config.yaml
num_hidden_layers: 26
hidden_size: 192
num_attention_heads: 3
num_key_value_heads: 3
head_dim: 96
intermediate_size: 1152
vocab_size: 8192
hidden_act: "gelu"
norm: "layernorm"
norm_place: "pre"
norm_eps: 1e-05
positions: "learned"
qk_norm: false
attn_scale: 0.102
bias: "qkv"
tie_word_embeddings: true
parallel_block: true
init: "normal"
init_std_qkv: 0.0636
init_std_o: 0.0
init_std_up: 0.0636
init_std_down: 0.0
optimizer: "adamw"
learning_rate: 0.00307
beta1: 0.9
beta2: 0.99
weight_decay: 0.12
lr_head: 0.0102
max_grad_norm: 1.0
warmup_steps: 513
schedule: "wsd"
decay_fraction: 0.658
decay_shape: "linear"
final_lr_fraction: 0.02
batch_tokens: [65536, 131072]
max_seq_len: 1024
doc_mask: true
z_loss: 0.0001
train_tokens: 619800000
max_steps: 6734
dataset: "wikipedia_en"
Each number is 128 + 24 x the weight over its row's rms, rounded and kept within 0 to 255. Layers, rows and columns count from 0. Numbers have three digits each. The size before them is the row's rms in percent of the matrix's.

# layer 17 attention output, 192x288, rms 0.098, rows 0-67, columns 96-191
101:148178167111091135103157117141161125123140131101076149132142145117146122177081134140089144096083104109128158108175190118181155167120076123121110146114124133158091084164145116153095173123092164102141099140087085129177135131151140149134143141144077147085145168147147149121131116157138145113
107:108161123124132138120161149141130132124132092120133126138131127108110137124135135100112124143117102146126126129118115108084137103123154115132116085165110127139137145135094137115145145120166142132132125134133126141116143140128108142123111119129117122103146115148134143150112133116122097153
083:141130087135160135147080128120134155122186161135111141131128131158161133149083107126143096149170116143141123142116143084103088088136200084177116138093139087147156137180113118133189145174104149135119146105151162092086120141117159113145124153150125124163142100140123126114105115121118094167
079:187102158147182156147207123097147108097154095121101180123124122118100115145135118158150092124132100144121126138117124125143120156078108138136156144174144124170153142151110118210180158150151122111122123134128121139099132097078146137138119141106124164119177137170166166109135158150131092131
116:122101133122128136138112140153127119121164115170107106137126060106099145116155131105198111133156131117093104123144103146095135109135154150106110087093108140070178116130128116110172081138171163119068084139119134135146088126154111135140097150121137110118141143101121206098143148120135203123
096:124163124154133132123199146163120131156120093109122086138102136130149129124198105083125126130123142139099116116144137122107171121131118140152145143180095156118094166090082164160133176103149098116162172137146106109116215141137103161085131162114131157099140099172156081152131112131123083182
087:112121137114101163182117101138141146179121127136076158101113108158133090130174114088117129133166139089163105132152121132163153107118072121101110143131064107154125090157136116180100141155102114114118064151144133111139145089140157171175151100130134161168127130085132173138158114120120130152
103:132065173138161126132122099139132159122079085148139174134133111096095135095143111160137159116131136099104110147148093137129147151118084106107132167130074148084131138119108106174149102118104133126127177150175105159086089083129114123153177186113147130119123142145146117113184167123138105066
089:111157159134171102137163150119145108108112082100146154160115133160122167183156104176106103161104152149109102136141186115129115131122131109145118198126086147171068110143119166154075107147134099129177152154107127141123141137101133137093171138130098141117156121129129128145092155121170112128
102:149150119117098111111095081156109205139146147109167090140090123141168120074133097131132122139131125144148160120101117110128160121130159120133127109119074115074141135131102147082141117144083138128167145161123178113088134145150126146204111111107087103152152105117083133119070128063086164162
107:177072080166079131102086125180114106139130100117157121169124154118159183120126126123130173145116145166114123146161088077141136147086124138125153111140121156129171185131117128139138117167074153148136116116107110108100146159165111143135153144115136146144112098122125145119144162158099149080
091:109090139094114127119106179142079087114167167132157156133150115082138165156164143191104050130150122105101108147132142174152064137129133132088096090087182079121161113127131108121136128103164159117097140143131095121108085134107135113104149142138109127100104171114094117103149117118167136123
095:123146093146148126113072194120169090115150183124111120132142147118125106156065145147162107093131139120143147139116114099100141143139132120153122143140133151123189180150174131098123125149109122135093146064169159128120129129136121096124127149155099126136096129145147158131116116137166089150
092:139170099111159092112076164140056085111118091119170149110101082145157152191102141098113144137113148134134084122114105114090115156102121111119146159152146142092138105052134120165113113085116125156156130157124136095104124103107115133084134110122087128173171139119138118105138146132139113124
101:110143103129150163128110165111180141142177078079159147128130156132112145132072149125149142112131128162154138133121128127088134128110170066191138171129134175199142116140087120119135136172136069133148159082121100134112138186166137151133126112126166187087129081151148147135059094099105077133
089:125121107100080155112149132102130132139114116121113136126127133094121136127095128131107167113134114107100182131116110146169094128135122149118123070075136121156110113157129120111097139134118130128106125113150141155116106143143156144146137130112112140094127083104146125141121140114120150094
090:137089114128125154148121123149126079154087110149136099137163139096114160116153092099072104130153127173156123167176124139133126119172155105096099085101154114135104169111107152073160119142184127128084199089149121170165126108151119098145179132125141138095115144142101105142135133142146149100
103:147138082128129118177099108119125125142134131137109102146112128155142112130174160154150149160171146121143092155126115085176123117093128123124113158147152075121144118119117122144120147161124126126087077136108131082058133114145153153094165123143165119150111087130134112118165167161091167132
090:097090078109138196162167079165099087115147153133124138113134106135144146144155151075124149129176133130139117143108067160141088104134105121132096113081138136116158150123162106160109104114140119133102123085121141123100123140090082156100120139116100150125122138144172145157159110106116125108
126:082133175074161143129125102117142102152119114111131102098126123149100138129193154163063134121064127126124125127112157150144100085141132124130105132140119146179094096196117169141092150152163115117162162094097087161167165094101139122133143092143131154143139115125137116141094114120158071128
086:094113126108128187127144097118142129150147139147111150119125137101138122109143139124137089138140133133134115092150119144126123115106126147129138083128122119141141101131069129105158176150171142136146128124096118194156150145158135121145149123111125190163137106126140110096098117118166137222
094:073095161143132132122109155160114136152133071133159136129127153120118140093180122132099157126050135141124103126176090168113145110116143120110118126158092149101128118142094150152142143106151138106192169149112115130113109108146145133127166139117193141076141146110129124068101141119139112106
112:154137175109123120098186117120163189182108103114150159127146164080110116093170112140148120134108143130131072137137129106142159124160156133158132117127128152191103136170118144129151080142121120128163159115112113095136129119124139101118160136141160160085127110134114152082107148078086166130
103:099082133145124158120106132141083121114159136118132154135144088067101160150131108149083123117105130103110129132149130163144092141125153099109121130088102196129110112150119119131132111133154144133145164137176156180125076108140111098156131167133133162098143132122132162146098121093154093098
094:081083133145120131113120119107091130148182150142132116138113120117090117139105123114131164104139169115105137125128110130128150115144108126108132066119139144081137158115142146074151133104121136133092136109130115179070124146144118150166141174133127118112097100103139132124073111133129149119
102:156170178155111139169117165151114092147124106118169104128149096105115118126142114148116094126094096087110120135146107162143145164084145154118117152142104130104134153164132087166126117128148177116120125077139178174148082091115130118146139139141172124102094177141101169106170133140124146090
080:105138164128163097140128102111151123088167135179079138138136116103092090155110148098160152118138124109132157124118124104085123114137131096125130174155149134110117119098158141142134115118149142117085164141157142154068133125120154141121093117130121061111132122135134136152121085104132131103
092:171132083143145121148107210104162117111098099113143140121132133166139128085101124141144074151162120141105173120140129151142169156144139166101123144116136080116152156097150093097129142161086162153111114127168145104150112125115144113148119153100157116128093166094115119100143102143172108125
099:158150113131170144117157093124129124127115179146072132109112111129144097158107112065173124134117142153130157117130141102148131148146110122133152202137136082136137133083158128165104093098133096136105131123127136131145122157070137169101110124122153076135090146143140103164158111172148121130
087:137102073160117161161150143144150105149140121163132132133127136146128139130137133109082131107167170147142167163167131075153116124119126114154112122195163128129130122082103124135198211122097126108128120150140117116092148163143128167097174129128096149146117119101125129129102138141159118155
085:139126140160126101125165122116135100114099102148103137095122125110103090137104135157054132085103111102132131106106147138129150152152118124109141102084131094131090109155144116087103175075102096138136088127148165146140137114163131128147140121124137143112179123107116155125085130158107136130
102:118141111137102132100037126132117144115113137159163155141149118158147072124091135116087109127135102114122169118099121141104095104105167164157116118104074114092131162104095118089089116153141171133162116140106148068121117183103156141111132139130171103132127170144106143099093156146125158130
086:125129115105162081119084157150102100148124177134126104141137090159166114140146078150128123178139114152142158136167140136072125138143169113123122097096120088153087122095175136109080096105167102132102101126094131098226128134142128162138120074121142133144114161130115150146161122151165163132
090:123157165112148126116082147091143134080159084132159133132101134149116132114158142181132159131107103141099095135138151142107135140110194140139106135157137110121129089152085130148156159140112124112145108175080137124124119117178147106119108117146151132120179142115093146105114140109151158142
103:139119106097161114136121094131077147091172104152108104145113157154128138163126121156082131144125093154110152130145109101127095078140151093130121099123151057121099111035133130159113153138126090141122102147093102098110137143094144151145113100117099121174117141137151078159133090131153143138
104:096081130076150155116139100119134181142128138074102137132135136140124170094170124146161184139137137139113095145122147121077156116127120134171128131125080184169121130105112141105130119153139152134180133147139142117153118157117094121106119145121157156132143093104143140116094141089179116087
081:125178134168159144122170121078138137102122133089143129119132149147140118128131139139099088132146114142121115133112137109137114125115140122161127162079111126147086143159112156158091126173113131143155135137188186115134147123125167111131108155137096117144136105109121123169092092139133133150
091:113112109150109133126170129157095090117116083154136148106135136104142124152116117077107134116073108110128101126156102124111158131150106140116159118164125161132147121115110119141143182049176177106120107139115167122112123080128114110115129132112177110065119124121133171135131137118121090110
107:130133139131075115128134120130083098088129147106145141132114149116188141089135156127162136133170130163139132141094150129102106135118105180171143163191160133122148164086136122102095126103109108126105131125125126096084142155141091138102097115108122114131126097115118085125174113109101117131
098:099108110145143148122070119110158142151125108195132138131115107152110087182123104058166090105126135090145131108105078139144152090118138109105115106112124117137147144165113103116169126132161096125141111089163100128104131156089150143145141112144142100145122106161142159129139132136074102161
089:098148133154135140166162180079189117085088147080092143135136149082130144086113194146146116112108110141123122131087161135119139089119114154135128152119136130110136121171142126093114140134128078142132110101159118131132141143129111094124144079113133084141166096152144088126139131120130072104
083:118105117118158135106145147151147089147148131164112084104086123132121124178160143121130070112117131125099146101130126154137113161137155115126113076106167143128113127131142128138183160110156145119136170093148109085148172115111141152141093133135093113110122156147136124170140083163115091146
097:182188110143125144129130137106157134105111165098139085093148130120122126138058126174120143097114136126164142140113167046171143166097157121144151130122182128162152143163138112124114109128061096140120120120173121135085133124159135087123148131142123108143141113155117123154150177169103149154
108:142141140144132150150085164118098079139172079142082136131129132159119164137149160112185103122187127140100099134107117140164101161091156150095130095126132097102138163134164078116123146148113163134102089170105158109108127144153162104061103160111115140107115125088161126074125164122115128133
102:109102119127095137121091088144081096163120153178140096111151129141129099156095099081133174095132124141132158129116120159118089130110125133126123091137138116112114148163122118106135108057160153127102124134142157179114105149117112160143138096134126115127184143079094132157146123157123118093
096:142122075154068129148141111096116124106121142108129080123116111146143121120094147134141121118087121147110164125135138111100136106147143084118135153109147100105160143097106132139146168118119087118128138088095120120117155117129090105106110122147127146142072163205121120142112100150140109179
086:143112137116141140163157136122129066124142101107116094144129112135114159141118149142142138123135094127108131126160100151173121150122150132138134197102128162129152140161152105245107156159087165121124166114157140139088094083089159114147122136134104112152127161110140156154135106156113104087
080:133133098167145158119138142120149173126107101108154179114140102117125125125070098089153153123085145122146154143156096112115188126126160085104139168113131130157154153150127144152165113075097152126124123123141086140106115106132141123192123151142158117118099114137124126169121146132166112132
112:116133147129105105150119133138126107080144204136080116099129116143130116132081159159125114121132123095150150112121138150121112118128103138091115114080164135081176076153180140080104107138098136131076139157147171131141081122128121128173086132109098110115152135088123110095123117119173127114
093:143151128130106111111145128143116095107121163133175096098128100119179163124144123053151138112141171124171109131136131092109149130105079114113126119213175187078117148054124118090170101078161120124137127123141095151094148110130040103078138141121153102140112111176119121097153140125119153165
079:104137092139167167148109155099169124127114105128109130117145114125105149111130154149119101106116103127133155148125111125111083041118142106137071123141093109128162187176104120146123129180162137117129059069134149127149170136095142120121133110129133106156109146141104108152178133153149095119
109:103121086073185126141150075122145163131132115084110119096115141132101162080140134157096128140114123133117086127133170105091118095164153103153146181104147135145077068104084179152103140129142105124124129137135133132128147105124135120153140101132129127158139107189128099135115106129144117174
092:132169138136149117131130179102163089081143172116098110140158157114130130127100145171138066134137092142153146128142096131130129142113168097142116081133167143163155135161152096124144112140169127124134128048134143146125144151104113075137121134125156130120128118153132133121149118141132130130
103:184116117160126115095156069103125163080105125093180132111123128138129128132081121141126167113126160133138091151135116060159138133129145121119162158120166149094151144102140114159107066112109107109140125170165154132088102110107119107153142164117155102096081118116095129135123153141120170109
098:109178155159127140146080136135111128136112076121128161128133133149122115116159133097093105118081093146147097112144151163124146139106121142140116185126031163158078138152126128192059089127138138125225126172089139106165137121122156127140158135137108155095136192153138163089116145118148148119
099:121152125119101135142136094166134155196113158139129104127103139158177097130171097071118130156111163133169095123134110108144141120123128108118141096170108110124140090152081149114131135136150129136138133142089130129132168116169137145113157078125183147117164080135127160093094143097109121173
098:180143122159120118153116134127131142086119106163106168156143115110094127119099109059113125156170094119089145133117161128146096130125113158140125144094103119109082154096159087139162104164111140147126117138104125087174126151065150127112107161128053107124132118136161126132149108138133162088
097:131108124120106112087112156107112090041160161114129173147129142133104110163127148239133156092134135088127139128126133136165130156097108146112116156119180115142169126142165128127114143142086119127087098130135119130090098118149141097103120116132091073160111107091111135142141121104125164132
099:077110128084141144151166152077149145136143121112071129135118087137105165060163156113187139148122151125113132111104153131106199121114116110126114142188116163130085094135102134103175194109144127109143138116095139161107189113135120080104107131143161164103130103151132106106081109088123085186
094:110146110145169146128114121140115116111153131137125113148127142102108126120153155109145113120150131130096122104098100172115099092150145142121111121109126146066164155135151125130146119150185142124164131127105145129114133123106102116148112172134095113119141141109125125145101110128172130144
108:139137121112078139146125167072125071121153074145171090152108058132138139138158108143143153129141127132113149154164083168130149148097101124105095074148135150099137156093128086132154176093188114111133106115130108163122137157145123167158123126128175156132143134099132158144126162138169174134
095:136116150069116138120116141124149166185095109145155131090126096130163133098180133090136122134097100112143115122122119143192112129119129190115145133184110133175138125147113095137120135130104154121145177157156146143105102106108166170151144105113176133119123141123135117081168205132155116094
092:081120185099135133128177119132104175161122077114099113085134100080128149101154130160128096113054106141115060098138124144127105134125139124131155114132063139147102094150118141097119112140155172135126149133112119145172099094122143108122104082115166142146183168114099136120127147097162132170
092:172119148114109155167127162156089107123145112154109168137123148112137191127114142153144119130113124136145104149110142194179089117157103125084124130143153103170189112178141084143172155125119158136110168126120127125112106111151120101117136137153101139140145125109126126147140140123138074086
100:097092118089130142116160163109131107108184157115084178107114123133149165144075137183167179155120179155140130122110174114145094117147116140129132129135208158152170090127156147089124179112124128139092124143084125125121136114148141111134109112127113094152118110113128120126118109108147095169
110:119132138152118113137115167193121139113082144152171096142127161076083113064133128124076130122074143105090163105113141173144106158157116193079140124128126145072141120139157110054104096119128135139130135143186159170197076139172123134185144165109125103113133121083118109132113160131183116076
108:177154124166111120119143149125111110088159156123117132125125102118138123184108110163099093137149130134129134167112098106143090130128126105138112129141151149130151157119132130123148128138174096128104189093163150140102121113146114121113125153140114070125110124131127165163139133151093113132
090:149104125081117142127111129144100129160081158107147097136128109120176133151181086066126102148160115129134119121108112121166096129117086135083139059111122049155130168157138116132136096113131125146123117123144114132113111115107101093077177111108105134148151127142151099083186164123061129126